{
  "d_model": 256,
  "norm": "layernorm",
  "warmup_steps": 200,
  "doc_mask": false,
  "dataset": "wikipedia_en"
}
Each number is 128 + 24 x the weight over its row's rms, rounded and kept within 0 to 255. Layers, rows and columns count from 0. The size above them is the row's rms in percent of the matrix's.

# layer 13 MLP down (transposed), 1024x256, rms 0.122, rows 885-904, columns 192-223
size [104  90  96 104 103 110  93  94 102 109 100 109 105 106  97 103  97  87  96  92]
[[ 94 128 121 101 119 108 141 142 156 153 113 150 134 128 134 131 119  88 165 143 123 115 125 123 141 104  63 114 138  53 124 122]
 [110 115 145 125 111 130 133 132 127 111 126 143  85 147 120 119 136 101 128 143 118 133 114  66 133 180 130 128 126 138 125 140]
 [118 147 136 116 141 177 109 141 157 150 135 179  90 103 134 124 105 182 130 124 111  88 115  88 155 132 124 127 164 135  96  79]
 [109 142 144 125 134 120 122 121 145 125 132  82 149 123 133 146 115 142 150  88 142 105 160 115 138  99 154 165 178 149 160 120]
 [126  88 159 132 139 168 138 146 150 185 113 121  86 149  97  96 118  74 113  97  97 172 120 151 139 129 144 100 115 124 136 168]
 [141 140 161 157  92 143 153 126 106 153 196 126  88  92 115 104 126 159 183 123  91  54 184 116 173 126 105 159 110 121 128 105]
 [151 132 105 123 116  90 157 116 150 107 137 126  98 134 114 122 116 133  69 118 114 166  83 143 189 122 139 127  91  72  82 131]
 [108 136 173 111 127 117 134 117 113 127 161 148 122 112 138 142 178 107  73 115 178 149 102 160 125 139 103 182 103 122 126 133]
 [133 107 170 131  99  84 141 153 135 136 122 150 129 143 136 127 126  91 110 136 123 147  93 155 162 132 128 110 134 157 141  88]
 [145 151 124 135 140  88  96 130 149 110 123 160 129 154 150 132  83 149 111 128  89 145 109 107 149 107 162 141 186 147 154 156]
 [140 101  48  99 143 134 136 111 104 101 156  93 112 112 150 128 154 122 100 144 135 120  77 100 113 159 102 112 151  95 144 141]
 [138 116 145 174 155 158 123 155 114 108 183 102 154 110 161 124 107 121 131 184 166 126 113  63 131 145 122 156 149 128 115 155]
 [119 113 149 103 142  71 164 129  97 132 172 124 120 130 124 146 120 113 116 189 124 122 134 129 128 113 138 138 124 108 128 142]
 [121 135 127 131 134  94 131 124 125  91 106 100 138  92 106  88  87 154 148 160 143 189  88 118  96  85 125 105 135 139 132 115]
 [124 155 148 157 162 112 136 167 140 111 123 134 114 132 106 108 130 129  94 155  94 148 113 145 139 156 178 129 139 140 128 137]
 [173 113 145  91 120 107 126 154 110  90 113 109 122  85 116 132 139 138 140 161 128 127 114 101 116 114 130 157 155 138 139 113]
 [145 129 113  96 125  95 122 100 133 130 114 119 126 167 140 116 134 104 163 157 130 131 149  62 114 116 131 141 125 147 123 155]
 [188 119 128 155 118 158 116 112 152 183 133 178 137  74 123  88 136 102 160 151 113 182  74 152 141 117 105 151 112  78 159  87]
 [ 89 137 120 110 110 106 136 117 173 123 119 108 111 127 138 110 101 140 113 134 127 163 132 122  99 162 106 150 174 133 103  63]
 [126 122 118 120 140 150 143 141 117 144 157  74 150 113 135 146 129 178 118 114 128  95 141 127 131 129  94 109 135 120 117 126]]
# layer 13 MLP up, 1024x256, rms 0.238, rows 886-905, columns 192-223
size [ 99  98 116 104  92 104  98  95  93 104 101 100 100  93 110 102  87  96  99  95]
[[116 118 129 136 115 134  89 144 158 142 133 161 145 127 122 127 153 167 100 125 108 173 130 113 129 170 114 141 123 126 131  89]
 [132 111 103 132 125 136 142 121 158 128  96  92 103 125 142 125 127  98 128 130 107 153 140 149 141 147  90 127 136 173 126 166]
 [148 104 151 105 164 113 150 131 117 151 170 117 137  74  93  93 139 136 138  80 119 145 158 124 150 114 118 168 153 132 108 113]
 [145 145 144 146 113 137  98 140 113 165 154 128  78  98  81 128 125 102 111 163 146 101 170 147 169  90 145 129 142 122 138 121]
 [ 98 118  98 123 133 129 128 146 120 122 134 111 125 137  97 166 119 109  75 136 118 157  88 116  83 136 128 102 141 145 117 177]
 [132 146  98 116 142 128 104 130  78 132 126 131 112 126 118 137 104 129 149 129 137 119 147 182 127 116 123 119 144 138 142 132]
 [116 125 126 116 110 160 204 150 100  81 171 117 109 113 124 130 146 139 133 146 128 112 114 127 111 152 125 111 107 125 112 126]
 [117 143 139 160 150 112  93 114 126 120 111 163 128 166 151  74 110 120 120 123 102 151 135 149 116 137 136 123 101 124 147 167]
 [107 134 111 102 173 114 120 114 106 144 122  99 139  90 116 114 167 135  97 159 138 133 149 145 146  97 121 135  98 149 104 142]
 [158 124 139  96 146 151 168 126 152 155 151 158 133 129 131  87 134 134 119 138 160 123 117 116 110 183 113 149 139 134 143 138]
 [157 126 127 158 115 139 127 144 138 134 107 176  97  96 119 134 145 161 148  99 123 123 126 141 112 104 123 176 174 141 134 117]
 [145 129 171 104  93 161 160 178 125  87 130  92 100  84 153 150 154 107 132 153 179 115 139  64 143 138  98 118 147 116 168 112]
 [142 110 114 118 134 145  85 130 155 152 147 134  93 161 124 132 172 139 121 135 129 122 154 150 137 109 117 103 126 129 113 103]
 [112 118 152  68 114 113 102  99 115 124 121 118 172 111 143 107 126 165 124 134 179 123 127  79 115 113 164 155 127  99 130  86]
 [ 81 116 125 108 111  82 125 150 123 153 174 140 136 158 109 126 122 124 135 154 138 141 122 148 172 133 124 119 133 156 132 111]
 [129 124  99 136 157 150  93 113 100 128  99 140 112 115 132 167  96  75 114 158  82 129 156 149  93 101 163  98 128 149  91 104]
 [105 149 108 136 153 139 124 105 137 122  97  85 106 117 130 151 118 117  65 111  84 140 172 148  91 139 130 124 187 123 119 165]
 [164 104 163 122 130 128 168 122 164 153  63 113 129 113 110 172 124 154 122 141 134 120 121 164 173 147 119 156  88 126 150 117]
 [122 120 178 128 116 115  98  98 150 148  97 178 163 180 131 129 161 138 145 140  89 151 111 112 119 111 130 130 129 131 134 129]
 [142 139 155 124 136 135 130 122 149 136  84 138 183 129 168 129 110 120 148 147 136 115 150 113 136 177 132 137 116 119  98 133]]